{
  "lr_head": 0.00864,
  "schedule": "wsd",
  "train_tokens": 477600000
}
Each number is 200 + 30 x the weight over the matrix's rms, rounded and kept within 0 to 999. Layers, rows and columns count from 0.

# layer 5 attention query, 256x256, rms 0.175, rows 100-208, columns 128-191
190,222,209,200,235,156,122,203,205,200,127,230,236,128,213,212,182,198,178,186,170,203,242,252,143,152,155,258,149,166,228,199,185,220,112,240,218,178,172,192,251,272,217,183,156,197,120,205,226,202,202,240,124,183,210,194,203,206,239,209,273,217,155,245
189,170,183,225,147,189,150,194,167,192,301,201,154,200,186,163,156,193,68,246,128,235,188,251,190,192,226,202,198,169,222,163,142,179,173,183,160,123,197,263,193,185,171,192,211,184,196,219,188,257,246,251,198,121,232,161,189,201,125,289,225,222,219,219
210,167,154,246,236,212,244,262,235,154,135,171,229,121,209,136,182,178,218,231,232,243,213,267,201,259,91,220,269,209,218,188,196,208,296,226,181,192,174,169,185,259,147,207,149,177,186,102,263,163,220,207,226,220,198,215,291,210,187,133,226,254,206,186
226,238,215,163,240,190,182,119,249,222,218,204,186,185,169,187,180,153,198,228,177,206,196,202,201,216,168,102,255,174,242,154,247,191,208,242,219,257,220,205,238,221,250,174,172,206,206,188,161,214,181,224,170,274,235,149,158,221,175,176,230,269,150,212
171,208,152,255,230,205,206,243,133,142,207,215,259,238,225,184,281,244,227,176,213,184,213,232,209,197,225,162,196,147,196,252,123,261,232,213,225,194,185,214,284,207,219,178,183,142,98,211,164,283,202,188,247,195,190,144,221,147,248,207,228,182,183,239
196,227,181,199,148,292,204,191,203,183,192,209,215,207,189,159,156,195,225,153,243,184,292,234,194,174,170,273,155,223,119,120,211,135,162,115,204,210,233,114,137,150,172,147,183,173,217,161,196,212,121,180,233,172,179,240,191,239,217,177,231,273,194,166
233,255,173,189,192,208,172,201,254,159,142,195,223,181,248,151,196,186,189,155,217,252,173,171,214,231,171,234,257,184,241,146,156,227,159,192,307,215,253,174,237,129,194,171,184,211,223,106,218,148,197,206,215,202,244,173,187,187,130,192,169,136,241,197
199,155,149,179,184,174,200,151,211,164,229,220,168,212,203,249,204,190,240,246,205,172,195,199,207,161,201,212,211,157,180,184,233,196,163,151,169,173,164,223,225,187,218,232,216,234,130,114,187,221,248,155,197,212,158,206,219,243,206,205,272,231,212,191
189,157,162,161,165,177,154,188,189,169,141,160,207,223,191,234,195,210,210,190,239,197,185,206,221,171,175,202,217,219,255,233,158,208,227,227,166,207,218,234,163,137,191,210,184,212,193,223,216,165,231,197,209,159,154,131,231,164,205,106,170,176,219,205
165,173,234,215,162,196,193,176,242,156,268,215,188,192,213,231,146,170,260,231,162,163,163,210,179,159,189,174,192,179,171,180,213,203,188,170,228,194,222,215,235,203,125,239,163,204,139,200,178,174,153,162,190,225,194,257,262,152,158,184,214,218,155,282
195,243,179,177,203,178,118,200,159,242,259,174,206,110,192,205,186,224,253,205,163,159,198,270,197,226,251,164,199,188,182,137,136,214,196,242,170,224,247,222,283,131,209,174,210,118,196,241,148,116,159,231,212,234,246,195,144,201,236,170,267,186,264,170
219,240,294,258,222,207,219,200,237,205,340,179,229,196,162,268,208,228,221,161,325,157,230,191,220,192,270,184,207,169,173,213,245,103,171,211,204,222,177,223,141,219,265,149,211,235,134,153,189,212,179,208,227,177,157,172,162,201,155,225,231,136,194,289
253,184,217,124,141,198,175,193,261,180,191,189,168,170,142,199,249,177,212,165,185,120,219,200,216,239,160,172,164,177,181,221,229,179,204,160,195,317,235,189,246,211,233,216,204,245,221,175,190,176,156,170,151,202,192,237,224,187,215,179,158,220,212,206
196,224,123,239,220,213,256,248,215,186,165,273,178,166,201,165,188,202,176,249,272,227,139,158,223,162,174,135,191,174,197,119,196,157,214,95,222,220,150,200,221,159,165,201,205,212,168,222,191,203,229,191,210,264,191,206,211,148,201,232,190,190,267,230
245,179,204,294,221,172,168,246,207,223,158,225,161,272,236,269,160,153,181,299,169,204,234,219,175,262,227,171,277,253,192,150,211,203,204,166,165,215,156,188,176,267,301,216,165,194,264,167,211,167,160,221,266,115,204,167,211,178,214,179,195,199,147,183
185,211,209,209,176,201,220,209,174,160,174,159,239,255,145,198,186,129,233,142,242,135,200,236,192,257,167,234,235,228,160,193,241,154,226,236,175,191,257,179,201,244,221,210,149,222,201,202,191,210,267,200,196,251,179,165,153,184,188,182,253,162,144,179
151,209,221,234,248,227,232,246,231,184,200,143,215,117,240,168,189,178,195,197,216,193,133,205,235,176,241,160,172,119,143,212,285,157,231,203,221,159,220,168,157,200,210,235,251,147,248,193,253,166,237,190,177,192,233,216,203,276,235,116,214,187,196,149
145,202,188,137,230,260,187,244,172,110,239,111,193,148,188,228,216,186,231,304,147,189,243,121,181,168,208,230,237,155,226,179,153,233,162,233,172,155,208,149,159,221,209,235,167,176,178,197,121,190,222,157,287,159,195,241,187,177,189,191,166,216,228,139
224,118,192,173,175,289,195,210,201,254,196,284,237,151,194,200,297,213,245,155,173,159,110,195,267,247,163,267,166,195,229,250,199,158,229,230,220,151,200,196,188,158,193,217,180,202,244,174,205,205,246,217,182,191,229,171,227,141,194,213,241,160,196,138
146,217,228,218,141,151,248,171,106,185,235,244,240,112,214,254,156,224,200,159,250,216,253,216,266,207,172,242,272,180,226,227,272,130,260,177,240,184,267,165,220,148,195,196,256,253,175,211,184,176,205,175,270,181,170,237,215,162,206,214,210,127,200,170
270,217,191,207,164,189,151,202,146,169,184,199,179,213,175,214,170,223,114,167,180,219,259,157,168,181,220,206,229,179,226,164,220,179,146,171,215,228,207,101,227,196,214,174,196,156,226,237,181,261,248,179,154,150,209,183,228,213,259,181,209,220,208,228
220,174,197,147,215,212,186,243,187,100,197,177,155,260,170,146,217,172,180,226,164,239,194,172,189,219,126,199,230,191,178,198,219,194,239,236,168,247,204,195,150,163,216,190,209,173,206,268,163,221,189,212,258,146,122,251,248,215,205,192,235,208,246,266
189,196,195,159,152,120,166,173,189,193,186,177,154,139,167,219,189,215,173,213,151,213,215,192,207,200,259,118,177,220,202,243,223,250,214,175,198,186,229,210,145,203,172,186,222,183,235,192,208,246,253,243,210,191,163,183,171,218,166,159,217,187,195,237
246,171,168,202,136,129,233,162,199,158,191,273,200,219,246,175,184,196,200,178,234,162,203,149,215,171,116,245,226,240,177,226,213,240,181,215,188,151,148,171,191,241,222,111,257,193,222,241,240,181,211,221,233,255,168,261,201,201,169,240,179,165,244,246
238,268,167,254,192,164,257,228,227,154,210,226,208,130,154,135,237,154,240,249,243,201,117,215,229,209,213,241,178,185,220,283,247,218,178,226,221,187,205,150,152,145,205,122,205,205,201,226,149,159,182,120,176,210,146,192,222,193,187,245,227,236,174,169
165,120,190,218,254,190,148,213,233,261,225,246,240,181,179,163,161,224,190,222,270,202,233,195,220,122,181,230,187,230,184,201,250,180,191,197,216,160,191,151,220,200,252,177,220,180,198,203,158,173,235,228,229,222,180,157,192,299,271,157,203,184,163,210
142,229,186,202,173,222,196,216,168,199,182,220,234,183,177,174,166,218,219,155,219,189,203,214,181,128,177,229,239,149,228,268,251,233,209,148,167,181,253,220,229,169,179,187,221,142,206,247,207,295,231,231,140,241,233,180,178,272,227,258,273,113,175,169
181,290,225,145,184,179,116,198,199,230,190,200,200,308,229,176,136,122,187,216,234,248,148,194,207,246,249,237,228,167,212,211,178,230,169,202,210,220,174,166,215,152,191,233,217,192,167,274,182,123,219,180,196,205,198,210,248,257,217,220,200,128,184,144
194,209,195,203,218,205,203,184,181,192,229,203,208,180,189,185,186,179,174,190,211,166,202,197,211,246,203,223,218,193,223,192,198,172,208,213,207,201,199,216,193,206,205,191,217,184,226,208,245,181,224,189,191,230,166,199,199,211,231,210,213,196,208,203
197,204,258,213,218,222,170,200,215,210,200,209,162,181,234,224,175,228,221,234,209,195,221,170,196,183,237,245,176,195,227,155,228,228,230,187,197,189,201,231,210,179,203,172,209,169,193,185,199,217,189,210,196,206,197,176,185,212,207,207,221,214,190,185
219,217,225,221,234,223,210,195,219,194,209,195,174,168,229,204,194,202,197,222,186,192,217,175,198,224,222,230,179,174,202,185,198,198,221,188,210,198,196,192,211,203,176,197,221,169,231,214,232,182,196,213,199,212,194,196,197,214,221,200,226,218,179,210
166,178,183,185,203,198,198,248,219,192,175,224,203,207,216,181,218,222,221,209,195,239,233,196,196,166,198,193,185,197,190,198,206,214,199,195,208,181,209,199,200,185,204,187,208,199,192,204,180,221,178,215,226,190,249,193,178,224,179,163,188,190,183,199
191,186,160,199,159,199,206,237,192,194,203,225,232,214,201,203,219,214,195,194,169,208,172,216,189,173,191,157,186,216,188,239,230,208,178,199,195,203,197,199,185,214,204,193,173,227,192,216,195,191,190,178,200,189,226,198,188,173,186,189,192,197,195,176
175,204,193,179,176,185,197,189,191,195,194,195,201,186,174,197,174,167,205,152,228,200,193,232,179,199,215,203,204,192,222,204,179,163,154,227,196,177,193,211,193,221,248,221,188,223,202,195,214,193,225,171,199,178,176,192,197,192,202,227,213,188,222,211
217,209,227,192,243,205,188,157,219,198,214,202,171,165,209,215,200,221,203,231,187,170,215,208,221,234,214,205,207,167,190,178,185,182,221,194,186,193,188,192,202,176,176,196,221,156,227,208,204,191,176,188,181,220,205,221,223,204,195,201,218,208,163,214
242,202,206,212,229,226,203,223,208,209,209,223,193,212,217,182,209,209,204,230,187,207,188,181,226,192,191,209,173,187,187,215,220,224,220,195,197,218,203,208,204,187,174,177,187,210,209,202,208,173,198,225,228,199,230,193,184,214,210,188,194,196,190,213
228,189,209,211,194,202,190,215,197,237,212,194,189,214,203,189,210,237,201,205,200,208,222,159,215,179,206,197,189,176,206,214,206,202,228,197,203,212,200,185,215,181,178,193,191,175,152,187,199,216,188,214,201,194,206,205,197,210,196,194,196,200,204,186
187,203,177,188,168,174,234,240,203,199,213,210,209,258,174,173,209,195,212,195,198,222,186,212,185,186,168,141,206,206,187,204,227,190,193,196,209,194,223,185,181,204,211,210,137,227,183,199,202,206,197,200,213,181,213,186,178,215,191,171,181,207,207,192
207,225,209,193,175,176,208,212,209,151,191,200,215,158,216,203,169,184,195,170,242,185,209,241,197,220,183,215,198,221,221,225,184,201,201,191,214,205,201,216,242,211,229,183,225,183,225,197,215,176,220,170,215,208,126,197,190,174,185,230,209,178,201,209
236,187,257,217,198,188,178,198,176,195,201,188,176,167,190,177,219,235,188,183,223,193,212,207,213,174,243,231,204,205,231,171,161,173,236,201,196,216,215,176,199,187,213,193,243,147,154,198,209,212,161,201,189,199,166,188,193,151,205,225,203,207,228,190
192,217,228,184,199,192,197,197,191,191,194,195,207,186,193,178,189,194,217,170,232,191,224,229,197,192,173,201,193,203,215,175,191,169,214,196,194,198,225,187,199,202,225,228,216,175,189,205,203,206,219,191,202,215,174,215,191,187,204,219,189,174,198,183
218,211,230,211,245,216,175,174,206,199,176,192,158,189,200,232,196,181,211,221,181,215,191,176,200,212,216,209,224,186,196,173,183,184,220,235,209,214,196,207,188,181,184,200,221,175,188,202,206,179,194,227,193,225,208,221,226,193,210,223,210,219,159,229
204,217,223,197,273,220,161,212,209,170,209,211,199,169,212,242,179,208,210,220,178,174,194,180,170,243,196,187,230,189,181,170,189,186,229,202,190,216,179,185,204,149,167,179,224,194,214,219,181,187,204,210,173,220,209,232,225,208,206,189,204,189,159,221
222,172,185,188,189,216,212,219,229,200,193,194,164,211,168,220,197,200,200,207,205,192,211,209,180,211,180,197,179,198,207,222,194,215,165,194,204,206,188,183,221,228,174,189,192,227,210,159,196,185,202,206,235,186,240,187,183,187,216,193,231,201,184,192
262,178,172,203,167,214,233,223,198,264,185,197,206,245,212,175,187,196,198,193,249,217,204,192,195,178,168,206,169,212,211,236,198,226,177,193,206,194,198,220,227,216,189,198,156,247,208,172,204,197,189,199,244,170,220,187,175,225,180,192,206,228,190,196
190,205,156,192,177,211,220,212,209,197,211,173,220,202,211,192,200,201,207,216,181,204,181,196,209,182,203,193,176,195,192,222,219,204,198,201,200,198,200,216,196,190,208,230,195,222,186,233,202,223,200,214,191,196,209,189,210,194,218,214,170,213,203,205
198,224,282,202,227,191,147,179,171,207,191,207,185,207,187,206,201,233,198,175,243,191,245,175,201,209,198,215,229,192,217,172,197,144,210,194,217,192,219,200,214,184,210,200,242,160,180,154,216,184,226,162,206,189,164,179,197,193,191,211,222,169,211,202
260,173,173,241,168,227,200,248,194,248,153,186,175,251,218,204,196,200,219,203,227,210,168,181,180,170,177,232,171,179,199,232,188,236,162,196,203,214,199,201,214,210,202,214,143,266,173,167,205,202,161,214,238,154,224,203,197,235,160,165,181,202,189,199
185,184,107,215,180,237,223,189,235,210,190,182,165,174,201,210,210,150,196,230,163,194,165,216,216,226,194,171,192,187,141,214,214,215,182,223,184,239,180,158,202,198,159,184,172,202,233,204,194,187,192,251,211,210,259,218,172,219,198,156,199,197,158,205
204,182,156,174,183,215,219,153,210,158,236,181,233,182,203,214,210,234,147,189,219,205,211,236,207,182,203,171,203,197,211,236,198,208,172,232,198,160,171,217,246,186,228,183,173,208,208,213,221,167,210,202,199,249,200,177,189,182,260,224,216,192,194,217
263,207,227,241,206,229,162,166,210,205,201,183,189,219,222,238,205,211,219,175,224,196,200,176,132,165,204,219,190,170,184,255,157,206,167,226,173,217,210,200,228,172,243,155,124,217,205,126,245,165,195,192,254,189,185,203,217,196,189,194,264,217,156,224
223,182,195,218,170,229,182,209,215,240,206,206,201,225,211,177,201,194,180,222,160,199,198,225,206,207,193,215,159,179,210,243,190,230,178,180,221,193,185,237,200,199,202,193,150,244,209,195,199,185,181,196,242,208,196,225,195,203,221,231,166,183,214,222
226,178,169,163,166,230,189,162,180,267,185,224,233,196,198,213,189,195,185,222,256,220,206,215,205,220,148,197,193,222,249,193,171,190,182,201,225,160,194,242,204,264,219,213,217,262,179,156,185,180,190,229,215,197,234,165,173,212,198,160,214,174,191,211
235,210,222,202,225,176,202,214,154,205,205,226,232,197,189,242,214,219,213,173,274,178,203,148,151,133,225,211,162,204,237,202,155,206,208,167,134,186,246,205,192,187,189,209,196,214,203,191,247,224,208,174,201,157,179,207,244,196,159,210,256,216,185,147
108,216,223,173,154,154,237,142,222,146,212,151,202,216,136,161,213,232,219,197,180,226,261,226,282,221,192,195,281,188,172,196,304,178,171,233,261,219,193,183,230,227,189,247,246,173,170,231,187,244,222,162,190,244,212,146,164,180,255,169,112,182,227,212
170,226,253,182,216,181,116,236,138,194,200,234,179,191,239,231,176,194,225,213,288,171,201,191,179,179,192,263,174,189,222,184,185,140,210,277,237,188,218,199,197,218,265,203,233,219,142,80,269,227,227,164,239,188,172,176,213,212,179,160,279,264,200,192
257,235,267,174,173,180,245,260,164,107,209,193,259,173,212,246,218,185,174,181,213,149,176,210,152,182,220,173,178,222,182,193,239,157,184,189,227,243,185,191,223,176,226,165,230,124,259,277,211,186,232,170,224,206,177,215,177,170,184,254,272,240,180,127
184,180,238,238,191,185,154,197,194,179,188,153,218,234,220,220,205,220,219,188,264,249,216,170,190,155,151,216,205,139,200,171,218,140,161,235,238,205,224,153,184,201,248,149,223,195,155,138,218,231,235,150,241,143,192,186,220,184,174,177,311,184,234,202
186,196,237,228,223,105,205,227,166,78,232,198,211,151,237,168,212,200,226,255,198,190,241,190,237,116,244,209,206,210,223,227,205,193,207,198,161,200,255,151,204,175,135,159,217,183,207,247,258,199,206,158,164,187,163,183,227,216,170,193,216,247,171,140
155,215,159,205,216,236,188,209,211,205,204,181,180,213,220,186,215,190,209,123,188,169,144,161,150,198,208,236,168,218,199,207,183,224,244,236,188,232,219,178,211,183,203,196,213,209,141,203,164,210,209,252,166,182,214,174,237,216,213,179,189,186,217,258
290,183,188,200,141,244,161,127,225,239,184,156,198,204,183,166,214,195,183,230,140,219,196,217,210,257,185,143,222,206,210,230,172,261,158,159,165,212,173,234,235,174,185,208,129,212,260,214,149,86,159,248,264,239,229,182,120,238,224,162,125,153,148,252
218,224,271,216,188,202,210,204,183,171,207,237,238,195,210,246,219,236,220,180,311,147,223,186,173,175,216,245,189,202,257,239,221,185,172,224,209,188,189,196,221,183,192,239,233,218,197,235,226,205,202,166,179,150,147,157,239,174,190,215,281,149,195,105
184,174,146,181,163,203,231,222,168,162,238,190,144,196,213,188,199,165,185,178,179,232,204,179,213,206,226,180,169,131,100,182,219,201,199,196,210,233,200,187,120,209,154,229,261,206,228,268,223,266,181,187,138,185,255,214,188,217,141,139,225,198,239,165
227,192,200,207,216,198,229,238,196,180,183,215,155,178,173,236,226,207,167,199,234,190,159,206,209,201,215,196,179,180,234,175,224,175,205,187,199,231,170,186,137,174,239,212,218,163,213,183,207,140,234,174,251,163,177,196,215,168,213,226,231,202,184,152
278,227,269,256,233,167,167,175,198,177,195,218,225,92,222,211,175,222,248,220,287,199,237,195,260,174,257,209,147,209,171,194,212,234,186,230,203,196,222,174,191,107,147,173,157,199,216,172,279,195,221,196,209,215,206,200,203,198,59,258,303,223,226,169
270,217,136,188,226,164,209,193,235,164,167,197,195,218,207,148,206,249,154,236,101,190,162,175,121,147,234,161,198,242,279,239,183,258,236,217,121,246,198,181,223,217,198,201,191,185,209,245,219,106,158,238,123,188,217,231,265,230,264,217,127,182,153,163
180,210,241,189,199,185,259,169,213,158,230,116,231,192,189,140,222,250,224,186,194,184,234,277,200,121,201,232,206,172,210,237,252,162,174,263,232,211,208,173,244,154,141,233,179,191,152,190,190,236,248,160,150,237,168,193,188,184,298,260,221,224,207,210
208,177,194,178,226,216,185,196,260,283,122,162,213,183,184,183,185,187,132,218,52,186,187,204,205,210,209,177,190,207,199,185,183,232,202,213,189,254,184,189,233,203,200,216,156,170,282,216,196,90,156,239,159,278,278,222,188,235,233,146,126,231,227,225
193,205,154,195,214,213,258,202,215,275,124,146,143,180,196,195,242,253,164,199,181,210,160,157,181,209,180,213,235,200,215,229,232,285,226,271,221,205,146,203,155,202,182,247,133,190,314,246,142,185,140,241,168,215,252,229,251,160,163,134,65,162,197,189
231,191,228,265,189,200,207,193,229,213,168,222,144,167,197,208,205,214,249,306,217,210,232,168,142,151,151,237,149,158,212,225,174,241,148,206,186,230,223,214,161,175,204,198,208,186,265,224,214,210,193,212,209,219,180,233,223,224,202,258,183,213,219,143
127,153,285,147,199,241,305,148,156,326,167,192,259,234,197,228,189,287,296,183,194,217,279,185,172,185,177,280,209,200,260,236,266,167,142,184,180,123,215,159,217,153,210,112,211,284,204,198,230,284,203,222,200,196,224,247,163,218,143,142,299,186,225,180
204,224,155,153,180,202,217,230,206,159,160,223,237,233,243,171,270,163,204,176,238,176,87,177,194,193,205,169,205,258,177,206,199,229,176,231,134,240,258,212,211,180,153,198,184,210,218,200,145,190,199,239,184,164,210,190,208,197,270,246,209,203,205,197
187,144,259,136,257,164,182,170,162,207,227,183,181,196,206,224,242,190,166,173,177,158,236,261,310,187,188,226,216,213,264,228,200,178,201,187,203,165,218,157,204,199,211,199,188,210,136,166,189,240,157,168,191,181,206,156,198,144,216,200,236,279,212,186
163,228,251,198,205,191,247,251,146,143,207,273,218,275,212,192,178,226,295,171,159,218,279,212,160,175,183,271,252,249,209,224,292,219,144,137,158,205,257,169,178,127,237,185,215,289,214,200,163,266,191,204,258,105,180,184,189,207,124,148,202,141,175,149
160,153,185,211,174,192,259,175,232,255,225,159,189,217,209,197,163,169,267,205,168,202,182,226,185,185,208,227,240,154,168,208,233,194,142,198,156,191,192,173,224,144,159,257,203,257,253,264,186,218,117,206,162,238,261,222,197,204,162,194,206,152,208,183
172,213,208,239,205,179,333,180,229,200,211,206,293,239,213,197,177,187,258,128,107,188,226,233,135,134,233,210,263,214,300,232,218,144,94,184,240,234,235,146,205,225,164,219,172,291,182,262,148,272,235,233,220,206,246,285,216,199,206,222,227,175,175,178
188,235,244,216,216,162,171,244,243,200,168,282,155,124,215,251,195,192,114,213,231,187,171,227,262,241,215,211,219,248,183,165,194,213,217,215,206,241,193,227,184,240,155,250,279,149,278,266,202,147,148,233,211,273,212,209,243,185,241,207,91,246,148,257
151,195,255,152,196,238,124,182,195,227,174,185,165,195,212,225,201,307,181,219,183,185,266,158,186,198,150,201,193,206,229,215,189,208,273,193,209,137,224,235,175,205,158,211,201,197,286,110,210,177,211,224,241,208,243,268,244,210,216,188,155,284,226,228
130,166,180,183,158,204,216,133,261,219,229,136,254,206,214,187,213,212,231,188,124,219,195,176,209,169,237,218,243,182,142,224,188,220,181,268,181,160,264,209,198,196,178,215,162,231,134,224,204,266,192,176,263,188,206,189,182,256,142,150,224,144,206,216
248,161,195,208,177,196,194,138,149,238,243,237,171,199,204,213,237,151,217,134,180,162,156,256,236,186,253,226,185,213,218,236,227,157,170,193,141,199,130,181,247,224,156,217,163,218,214,190,159,161,253,141,213,159,195,191,209,230,187,195,226,236,216,159
281,185,134,265,219,119,118,283,224,131,211,327,151,139,225,239,234,107,161,189,228,192,131,180,240,187,249,110,180,204,195,200,161,211,234,168,163,212,193,182,204,221,186,202,197,154,245,198,152,119,138,232,246,259,216,206,120,183,226,201,108,200,202,239
121,207,178,144,143,191,197,200,186,221,212,197,157,216,164,131,215,196,227,206,269,188,268,136,142,251,228,209,237,263,165,162,212,159,219,171,240,151,178,247,205,217,254,220,258,206,123,187,221,276,226,234,163,216,199,213,184,197,203,164,177,162,277,221
181,205,235,156,238,243,243,194,266,198,230,164,168,249,246,115,198,213,228,224,183,225,220,140,171,272,246,227,277,137,102,150,162,260,163,211,226,178,175,200,192,221,215,244,155,182,173,202,307,305,243,175,206,273,190,190,191,188,166,152,179,144,191,286
152,222,216,128,192,186,243,195,179,217,156,244,260,286,190,250,227,200,281,173,128,245,243,255,136,166,255,218,198,228,214,164,218,177,226,199,165,208,205,175,145,203,175,212,119,295,162,232,206,256,204,264,154,259,173,156,167,206,168,214,197,197,220,190
190,196,205,241,266,170,204,214,127,238,230,279,250,177,202,268,165,167,234,200,217,228,241,202,85,214,134,280,160,176,220,187,217,167,214,176,242,250,264,182,182,195,223,143,215,218,115,188,207,172,265,199,221,183,170,249,267,222,201,308,211,183,145,143
206,169,259,175,229,222,187,175,226,225,166,109,191,247,297,210,183,250,212,202,231,168,240,44,237,159,169,156,220,181,181,188,175,192,190,206,245,178,227,209,216,204,266,237,201,171,274,188,267,231,217,157,164,178,200,103,218,223,143,138,233,155,231,301
223,167,175,166,247,225,164,131,204,161,167,193,252,154,211,173,214,201,211,167,195,197,155,196,174,179,209,222,261,268,170,144,182,248,205,253,259,168,250,209,232,156,177,182,229,170,130,214,146,172,217,239,243,172,216,226,232,209,184,211,232,140,214,185
209,244,243,146,160,229,112,223,198,282,175,230,225,199,215,223,173,260,179,106,230,176,193,205,210,175,193,213,212,220,270,262,232,144,260,194,167,152,223,155,252,173,156,167,190,161,135,136,174,237,252,126,214,170,168,145,182,240,187,230,220,242,248,175
238,176,186,154,199,146,236,179,196,221,215,234,211,206,162,238,230,192,136,199,181,140,176,232,160,161,199,185,226,319,195,241,175,240,209,259,197,220,130,246,209,236,178,202,191,183,160,206,139,203,149,261,232,178,245,226,172,149,278,205,199,223,198,197
228,208,190,208,190,118,223,247,211,180,234,213,222,224,219,193,208,207,184,145,158,175,177,226,208,224,241,185,202,213,260,235,192,203,156,204,172,233,166,182,201,201,193,202,126,247,204,227,212,187,235,177,215,204,165,137,197,210,248,252,135,190,183,161
204,156,210,162,187,264,154,62,293,182,180,146,71,176,213,187,233,258,75,218,4,239,223,194,254,236,279,93,210,248,188,143,105,261,198,191,240,183,216,217,123,248,215,293,232,155,209,269,145,120,203,208,199,221,308,310,247,240,263,80,59,202,148,283
223,183,206,257,205,214,131,168,138,196,125,111,162,158,234,218,157,219,239,181,170,201,155,218,231,167,211,176,177,164,247,190,248,233,164,179,183,223,168,207,189,213,201,213,159,177,247,134,194,183,153,146,180,201,186,204,243,221,185,136,218,246,196,222
168,173,196,191,178,148,188,175,231,260,194,215,208,220,218,195,195,208,157,171,191,176,214,232,190,182,197,159,214,212,206,175,194,185,206,214,177,207,215,174,197,227,190,195,165,186,186,201,223,207,172,231,198,194,174,206,181,216,200,182,160,237,168,180
192,163,167,195,195,210,244,193,272,188,240,194,185,219,217,197,155,214,202,188,213,193,222,181,190,233,186,212,201,175,206,179,188,213,207,224,202,193,206,160,192,165,176,130,194,202,203,204,205,212,207,220,172,182,211,218,227,213,210,189,220,208,229,232
192,194,227,160,237,211,200,174,223,192,191,192,191,194,204,216,172,199,172,231,190,168,179,178,234,211,255,187,201,164,180,175,195,203,213,193,213,207,216,197,198,232,164,182,188,198,198,203,216,195,190,213,205,207,183,171,199,211,179,189,204,131,208,146
203,211,212,162,250,214,189,193,216,187,222,225,190,168,211,189,210,200,193,190,201,180,202,175,133,204,190,224,187,206,203,223,201,251,230,211,203,182,215,210,185,197,174,187,215,195,181,179,228,187,259,177,231,209,186,190,206,181,191,160,203,206,209,215
211,222,196,181,224,197,241,196,228,150,183,184,202,184,189,168,186,216,203,166,200,165,225,214,228,220,233,190,213,197,165,238,212,221,207,236,186,180,181,218,222,179,195,192,193,207,222,187,160,153,214,168,196,221,182,166,214,190,186,226,166,211,232,169
171,209,219,187,195,210,207,186,171,155,200,188,181,217,175,205,183,175,229,213,169,215,213,176,230,170,189,192,185,198,220,169,189,196,198,148,199,198,188,201,197,168,215,212,217,218,180,202,167,199,249,213,201,190,249,204,226,216,205,225,192,243,177,234
218,193,205,212,197,187,182,199,167,202,217,204,223,205,208,207,198,163,209,194,218,211,221,188,212,221,150,176,187,209,151,185,202,194,210,203,172,198,208,197,204,197,166,211,193,170,237,189,194,195,202,195,194,188,244,171,191,189,243,215,205,204,201,190
197,212,162,190,183,209,196,224,188,189,191,193,184,190,186,187,219,203,216,173,180,166,192,184,199,196,212,210,191,202,194,154,220,216,240,206,198,211,154,218,206,184,195,190,228,198,198,212,202,177,185,187,186,165,232,229,237,160,220,207,173,227,213,195
202,189,199,236,235,218,180,196,202,234,163,203,192,160,195,217,202,187,199,172,160,198,210,187,203,193,201,218,181,188,205,203,166,210,197,165,242,183,217,194,187,188,191,171,190,169,188,193,205,210,221,171,200,195,220,216,149,205,174,177,171,172,213,202
205,189,172,223,223,202,173,240,226,178,223,225,179,198,210,182,127,209,206,198,247,167,204,188,194,213,177,197,181,203,214,165,210,211,213,175,205,180,213,177,188,190,189,164,207,198,219,151,163,159,215,219,242,165,174,212,185,208,193,184,227,163,219,208
244,218,256,214,196,195,182,198,175,220,221,192,179,190,194,220,229,175,214,184,158,217,209,213,180,194,193,173,241,187,178,194,213,218,232,165,228,223,187,193,198,181,178,189,190,201,243,233,205,201,209,199,214,176,194,216,213,209,183,196,181,234,172,182
192,192,192,228,239,232,182,183,216,239,178,181,215,188,202,222,176,209,223,207,236,222,235,162,202,187,171,180,167,202,216,177,184,233,195,213,209,166,175,236,224,171,238,213,217,200,192,167,206,178,213,196,191,161,200,222,222,172,178,180,249,171,226,211
166,171,150,181,231,209,190,202,219,197,208,179,210,214,185,185,178,165,178,173,188,204,168,191,195,202,183,187,192,203,232,177,261,215,200,221,185,230,176,209,193,256,189,216,203,182,168,227,152,211,190,209,181,196,192,231,223,209,197,249,216,198,217,207
169,199,211,198,213,170,193,227,182,182,173,237,242,246,190,191,196,227,202,212,227,178,209,221,178,198,219,207,192,200,221,200,220,182,231,178,204,182,219,198,187,192,204,174,209,187,153,175,210,214,214,195,186,180,198,205,194,195,207,188,206,183,227,203
227,184,223,241,220,201,203,207,238,179,185,182,225,191,220,241,199,149,218,221,203,221,175,208,179,186,206,197,171,202,181,219,190,194,212,217,200,221,189,222,205,211,226,183,172,240,173,216,202,188,165,206,225,207,244,204,211,194,189,167,197,189,222,200
205,205,192,184,190,239,182,194,220,199,182,230,203,193,214,166,171,214,143,164,180,173,213,227,225,201,229,222,210,169,199,164,205,203,200,204,224,187,204,174,196,168,186,222,177,192,203,222,150,243,176,225,185,209,210,195,153,174,239,225,208,220,222,196
175,201,170,219,204,166,215,180,188,210,218,195,212,207,201,221,161,204,206,230,164,200,205,197,218,189,227,198,193,177,167,193,234,224,230,238,206,232,155,165,211,227,170,233,166,148,201,230,188,189,144,222,213,236,214,191,159,184,208,224,189,201,260,164